Part of a small language model's weights: 14 layers, capped logits.
Each number is 128 + 24 x the weight over the matrix's rms, rounded and kept within 0 to 255. Layers, rows and columns count from 0. Numbers have three digits each.

# up: layer 10 MLP up, 4608x768, rms 0.0938, rows 379-409, columns 448-511
# down: layer 10 MLP down (transposed), 4608x768, rms 0.0375, rows 379-409, columns 448-511
# gate: layer 10 MLP gate, 4608x768, rms 0.0881, rows 380-410, columns 448-511
up379:104178165061169135133137121114112083149127062081117134087158145116159132116121113107137149096153129125142106133169116096151126090071114097122097121076052119168095098159066135092102054073188113
down379:103136099138088130139104111126139099169140107173104122135114199172126128164136134185121154120117109076154212128108133106110166115102122077153123149112104146163122130118089110152092174096128160
gate380:153127176108173095094113181101113126144131106134099121110123163148136147128111148132138100157121146106151106124157152119138165126116123161134084126135178133112097156119101148129094177141113151
up380:144137115194137117179114132146116110115135113098142176159124082100112109109140148115160183098070121144116121112096112045167126116120149100130146180072110115140144147139145099139132111122082137
down380:148129143127121127098165113138122131159122097097153147095097131114145127151098128126179144083124108147109142101103175136129124162096150155102106096126154175111163137119082156106109127112172151
gate381:106152115131116124121163132106113098126088133106094121112137119114143099123113161118147160136067139178125075138145128123134120140154123134081093127140148130078170147109116125137112137167109101
up381:101158121102097118131128119108134106136168158133074128132141145132147125142137142099137123125123151117109144155113114146093091111134148158129110142159125112135166155116111147207113112125134114
down381:129190094174147115100126141129119105131115142065130143110102118148161131094165117143123101119136104104112158102093135102152103110085156077103134138131112122131120119143112138105132099104087130
gate382:102118083130159142181109096146130103044115133068145177112123140152139133107105109163105123135125110118139051045153095135052108108100077174185014117122124157095100122099091116129064168088137115
up382:119157118094088116133128110146109103191110140099107090156162113127101133121112116130135119131112159121113093146118102071099133139109088149148107125152127163083117142118102112182137151153103125
down382:106118150094103158092109139175124132141114178164104126168121100163140138111122117176149134178143116126113076117098147070116147121119100139080167128126076098135119087078130135127201156111099158
gate383:142080124105125106120114114147098143149125113146109101119135107163153116134123160092142096141107156097130096111132165142121107131134116162167112097127106131125141124141119132102118099121133120
up383:155139167130139106101101128139126131115144164160169135171103137134168117116114146144123117127144118106160102150146110133106114128097127162106123127119081126119137068099126156118106135093092131
down383:128130131118110101130127128113123115125197126155134140167158131131101129133165116122115132158129134097162131072137146155126127167129145118156115075147155124110129166123154147104147131129150062
gate384:131123151135130124142140108128135135146137128121115124115119126128129118130131145124116120126138142118132136122126133124127121124128115110119117129124140127126127115105118120127126122132138130
up384:129130140132139126130130119123142126141137112126117112135143110147129140134121116141146134129131141136134141124136123117113129129153121113114125141138150125109137138125134112143126141139126123
down384:115113115123140115122156125143133125124138141124131127114143109130139123126133123138115134122128130143137134135117132128144116127115147119125139127132129131119132136114115122125122135120134125
gate385:113137131132105105148098108118150119144122133116130108105098120139152130128121131122111119123115128125125133142117102105141110117138124138139114130110113144130138130130125145147152135137116148
up385:124142134133119123141106117115143136141117103139144110121105122141143132115128130122125128121120140125115125133122105112136103100130131142112114124129116135139124127128115143138137136145125134
down385:130133114109127142141100131103115106117117109118104141131141140098155147119088132134140118170111142159120135123132113099132155134123108165126112112145124116130149125148145110122153123137119124
gate386:120121106102139099103170087124139115127095153129140125095166123151130113108128138117089156173153118133135130125106129119135090100144151163128124121108129108197154151115155122086085108143098130
up386:105144098132131150127146115152132109136148121109149123122132122110130154132168156107114097118131133141176066126105126107139137157164143154143083100070131126142125160114159120147084180135120129
down386:091120131137112142110153108140114135102129106090107153144136159155116140169108162151122116148171129127110124120103149126138089136149115099164106099118100110143122146138133134116128118119094136
gate387:087175061133096136139101136152144126106138152101120134120158125131171065177067140127140173099137107137160130101126161129126139132150163138117108117156087087123143116106110116113117150142152159
up387:159110138078115119124123152130111137107166147044169099127140116113133130149102113071145106136145133121132139087135127128104144126105163104118201096067100103096089135124153151087134118082113113
down387:144120144138103126119146156093144157133132152151115159111145122117130131172151133130136154127151116135184189141110109121100111135091130110106119130106127097099120145187150154143176143105135183
gate388:128128102113121104196113112139166137134089075112140127166136171119074119122118150078095177124163123103132149192075127080090100130143097086156123179103117112092136177126129105143137111175094106
up388:132130133128140119159113107118127143132138145133141107131164147104143118113078187093115130159132127138177129125125111095078141167160129122158179135089109144097116196117123143141162121096151117
down388:125114093151102117150116152121071139116085166139110094139184191120074119174112171170125103098104126087099140157103103100150113134143124171112134147098035133078148132165075135087137125125143166
gate389:132157114126084164142095176101115130118157116159141144128134090077121131172096140129112140141129160140149179115087112133135098121132118152117162127094177066112082123122091069101123150119091169
up389:158144137186152118091130142171123161140135123132157118106103129143137121125178125159128150153140130106152135122168119088153144161168171144093068162111127138109149145163088118153113140149156136
down389:119114079132131140123124140140159122148154154117145121098097164166148096118164118116117125119104108189142169142185132123127092094138128122136168123111088107150084135112105143130144131139100117
gate390:080141142131109073136138141090127145119130120154133125095129134133167109089107090175170069159149113137131124166073175119152159108149108131128098135173115086111098162129130127156092130082146144
up390:139163138097137174106184146167102161141143143161127188186120108107091097142127186143187150144151173099156127093129162112112122119124106119112107155083180126100142127096121099123160132070062107
down390:129134161119123127088131186140121128102123164166100113150104100100100150105111171090155135087132150156171053132152100156157128095127118118144128146125077150110138118136106112113119121145109157
gate391:127086094105124166132155122226139134088076177162092184177100095120192182113120109158113149103130142115156137171127141088102133118155148143125108137105129134100095143178129105114103117133167109
up391:118100080153124148118206101180125177151141124131129108139157132091156124128120093105086081114154148141083118135144139104166181128150107104124165128111120110141167161094151108135114153100169176
down391:157068143167153142147121115141161194142165095125124137132107087175092172105149149070153116151140183101107170084151124099141125116138031087087118138123115119141131126111079123103107131136153113
gate392:147138189129144101139135136155124108121169097134112166135152109144144132148116098109139127147135132100149146108103157109166110100132117134133119141171151098167135138106112088133167131148124122
up392:147141161121122140164123137169146137083152074129100117120173117099152116145144139132178135121154143103127160188145131085163108104144113117133147118158120104133145134160092103163152109155077149
down392:152112115078150137127113115113100156131141150133144063076092125162125132154144129117160122140118105112084116110133140138131140112134114120085106130100124108176095118141153155133121117129106149
gate393:139121125128113114101119155175140113106130130161108103157120112133143129126116120103115112152117135107092152110126176158166130142141097155081147144137118154127153113109151074086102166120157110
up393:099143120114127146164123131134123133159109133168135123093100128128128176092117102130083145117110123136103132124093108142153159096089145167121125161153153143104148026158136132113077087125120133
down393:160127138131156118103093115126143177117164096159100124145131112088179151096154068081124125134109123102141134131125105131153127149149131167145125109123088127130129167192119146155107125106123169
gate394:151125156141122088128134122109130125139186159109110147118147137095134113124180124117121169125113142153121134094129181159128184129129132116161168124135156152120153136129128104125129147111131145
up394:134144112122139105118150140171115074132066125167131132157101097138142107125073106122168134107152127122122126139148107139130119096128144137134156116151154134135120161135133096112148142141155101
down394:100121135113169078133117132125129128126141077114156171082175140129157140131109115170101115145136155131160104150133140132149122114154142076114096141133097143132175157135109122103162126149142157
gate395:172121084128158137105112149182100136095081109163094156122123139093121161122130156148117158107127105108156125167147120082139115120157113147126128098135089096137119143068122155129147127124112101
up395:115114099114091133118134157147128115135123123166168128147122129116142101155140167125096190129100105168147128139142146112078106109168117114136154111140080140111131123122120133125108102152137078
down395:111179104148164105141122134111137125127107126133120132133109133105147135125143161089137105150096141123151153152120127138154133098121154139127097100130148146146104147118143163114137118110115079
gate396:087140112144139171133141154095151106130134117106131127159083162083102157127166126111106131111095143094121166104144152140102115108100117141146118096152132137103147155121127104106122156141112126
up396:105136134117132153134156148132159105145132087104126164099130137078097128132133138111114118146132139151132134112140160149133127153144113085125120157118103135122123158132138134145122114093089137
down396:131130085110140127138104161114128154136075122104151146135127151133100157120147115098100120147137120107163157122117095143103144138117088122135139137094128131145094115102132112080078122135151147
gate397:093087121183133125121154140092164164118170123110166132180079140121145126128114145156163111092117115087116097142129140128065144139145166095130121157113164153117126135123121130109163133141156102
up397:155130147147132122138105134163145083141150089152093132117154143094155156110096163146155130137105093132121115126116114153146113164114150129178133099102131134141134112135113162114103098087163127
down397:127100195091140109145090162118115113128158131050117139122128154126127154123120099080131112137092118138148123107113124165096106121163131143090078106132161092113164142136162136180114151106091141
gate398:154095145107103093109076136084174113081085137132141132153122187100114145144130080136132148128138145103122113159096136103122128147164142132141076076162131148128143180113115164086117096086068117
up398:133116157138120145124124099083125068128128093126133124094110078139101094129110088112154112108164102146115155135125130097128127155137132115132150163088131111107111119141147087123103126108114140
down398:144119119158086151100144129101125165163133098161126170129111151144116090137125166121114136128137190093125170094147123140153080123114130132179132121117104135089163136065145099131131161117110143
gate399:120122142133131087125108142122132127175151120086117124101117126122119125167131162140166122052134118170110082171148091126087122112141146137160129092123144150139109133139149055122143079133144088
up399:151116106153112156125129157121134111152078136136141121141140160053141096176110090127137133146115092195152138121114126113076158181142157137146130068157118132120113103138101105113059108177100122
down399:171148094151138153133124126087101131142090079123131141076158105088152124139130096144137097163137127158109144119160119120153127142109120129143159099102164143133158127110133142102131122099136147
gate400:094187131130144097103128116125140082122155181166078063181104101149136126117148170143122137105135054156140126106194122108149160117142095127122138172120114113148145121095140137135129114151170126
up400:107126125148138085143130142114131121118108192164123080101189187142117127160084161149098143108158124085154141076139125094169149214170160138095098115120156118114183150251137093130165126131131103
down400:120138181087133092084113143141128145130119137156133111116133131118122114078132127143123163128124125105107103175108177098144130132127102148120109115139134113117131185133167118090107136118126121
gate401:086145121170108162101110103108119127106163138080115126118180130181109116163100137152124148136134129116125172129148112136104131124160124114144117116140123123141107129154135129137099165137121099
up401:148152161132110120111083133163117118102091073110156131068130123101142158130108127094117131156116110145144148115151122059110130119093124129178130124109117053125142113135140147138113115119130123
down401:127142121122124156101110118100140074120119149162131119136147146137115140129136129123134110158113118090131131169133103145180095163132180094142096149080114123170112149117136139144127164133128098
gate402:122134084137152119152124132146103137125132130101085130130126114070148153134148103147110169144101153149163142125127123164141107099102156145117164132148116090121121120119131159125127137100089163
up402:126125133146160159121136139142117168132134110108099098114140124125098095159100127125156141131108161121146102120138103151147153141163137147137151131113140126135152148107150128140151143109131140
down402:120080165154125156126114086140169110126149154119085141140111137130129109128145144153112119149140120141102105122103132113150126070144108156095149102105172139162145096131107156118136123147133125
gate403:153138123147155106131121070161158135113125118146094133082137117143141155131106115152146125158108127142104145127161103151172120117124093124111082131116114122155191126142160088114100113098134129
up403:108134114100170131160115166143134116167124155141156152136152144153128146135174094130132145102119130105160118144127117127147153094099120139115125146166107110105151121134087161117123117157136160
down403:113144132058128155116096136167114152185104139065076107119168105129156128121152124122103123137144106118137132157152138130157160097158119126132138154114141083137101126108119125139141135144141147
gate404:134107098136157134091135168107095089175116114081123110114104157149116160145143142120173149117166111117120152156145094144161151108162172118128112154141132149105180153114140091111163215154120128
up404:125129156134070091098117099144097126136098114091135143148118104183096129140163157113134110154108110137142090100145119135140124082102140103111112147089128108133122099132071125098133129166146160
down404:135117127135152171085211156117131096166142140135128132153138097183139131154111167104127121105150140125192116099141175166114107156144126110113168132081104136150117095103134139128106105119116128
gate405:130086119083163123118122192115136140127132105136169134113112091143128090089143139145103110125123170116085141134148167184175147124132110132140154104090092139097163040113110146164158166143153107
up405:145085155135153120137089083051116129101119118154087148161146108144074113099082142122122142104112118177105170114080149137168066122109143121120100125150122095170123130147170142112167152164138091
down405:096175138127160110108109128120140131071157117137104161139107144123084185164132142108137142143189150116091155081165142115133087173141116113173150152060135117086091138157129118141094138096147170
gate406:114107110129129105159174128097137161122084135094100106113120121151165101123131146143068131077148133097110092144133171138138185108144136127096139119161126139143131131121141098119082157082117185
up406:135136150150133126173172160121074133109170096155127141124130131131115126135149150120098124120123154108152126152136142143133144078153149158131125115124139135125080171111116148129191141187110169
down406:122141114131158116119129092172153144156147123088119084180121170144107102113132123092163127134138115143137114102125150128094135127131099110104138153144107159099174136142137115106154116158155113
gate407:125125181134135125123133150091117097130125123148120106123100172114143149122142169131117107126109088125135141097123132128132127133128123139122119106148126109136132128105152149120132136181141147
up407:151127119156129096146152160136158158110128144140120130104122107111144106154159111123156116102116104158113105141108131117121139128133144145158119146144146117135098123114108124127135123159133140
down407:140137086141106152138129137106119109136131108124112133116122144096110080134083116120134124132130138111124153130112167084100141141152127156150117097108115132109152108125120134131129136124139094
gate408:115097107169136112092088087195118115109099149158169127053084139170116128147142113122125079089133142082186134145120092121112132083092119111102123113150114191098087148148090175119122129135096096
up408:124111094132121109043134117127103079111139147138109140125165089126159103140135108117128126148131162120095155119089172133152129119153176124141105109166180114092116135100167138139126108150117132
down408:098109138142095145130154155108124133118168149153131124130167152141098132116117110147108132124099071192134069106118146097117143112104117148075166107147116109160124079103118099142122144146139103
gate409:086112112122087110133097094141133109182106152092120069118129137154093100091184102145084145143112134119110145104108125107139121158117150164120146166160122111101141174117136094138141165157141147
up409:095111133140148129080128121133101132152119159130164135114130128127125105116138131175131114120130129134126131175156109122136137137102113086140136149161120120069116088150143129119123140138155112
down409:125091103123146101144123117126119177154129108121138134088122151121112178129097114103163145153128109102089137141135160091131109114164136106135087147123100119124149176145132128123132154125167112
gate410:181126130114155136088125139117140141112124120150180094092145182146122136085138114128121160142043115182143127124148130099100116094132107119123160146111152123115155121152095142112112165123143158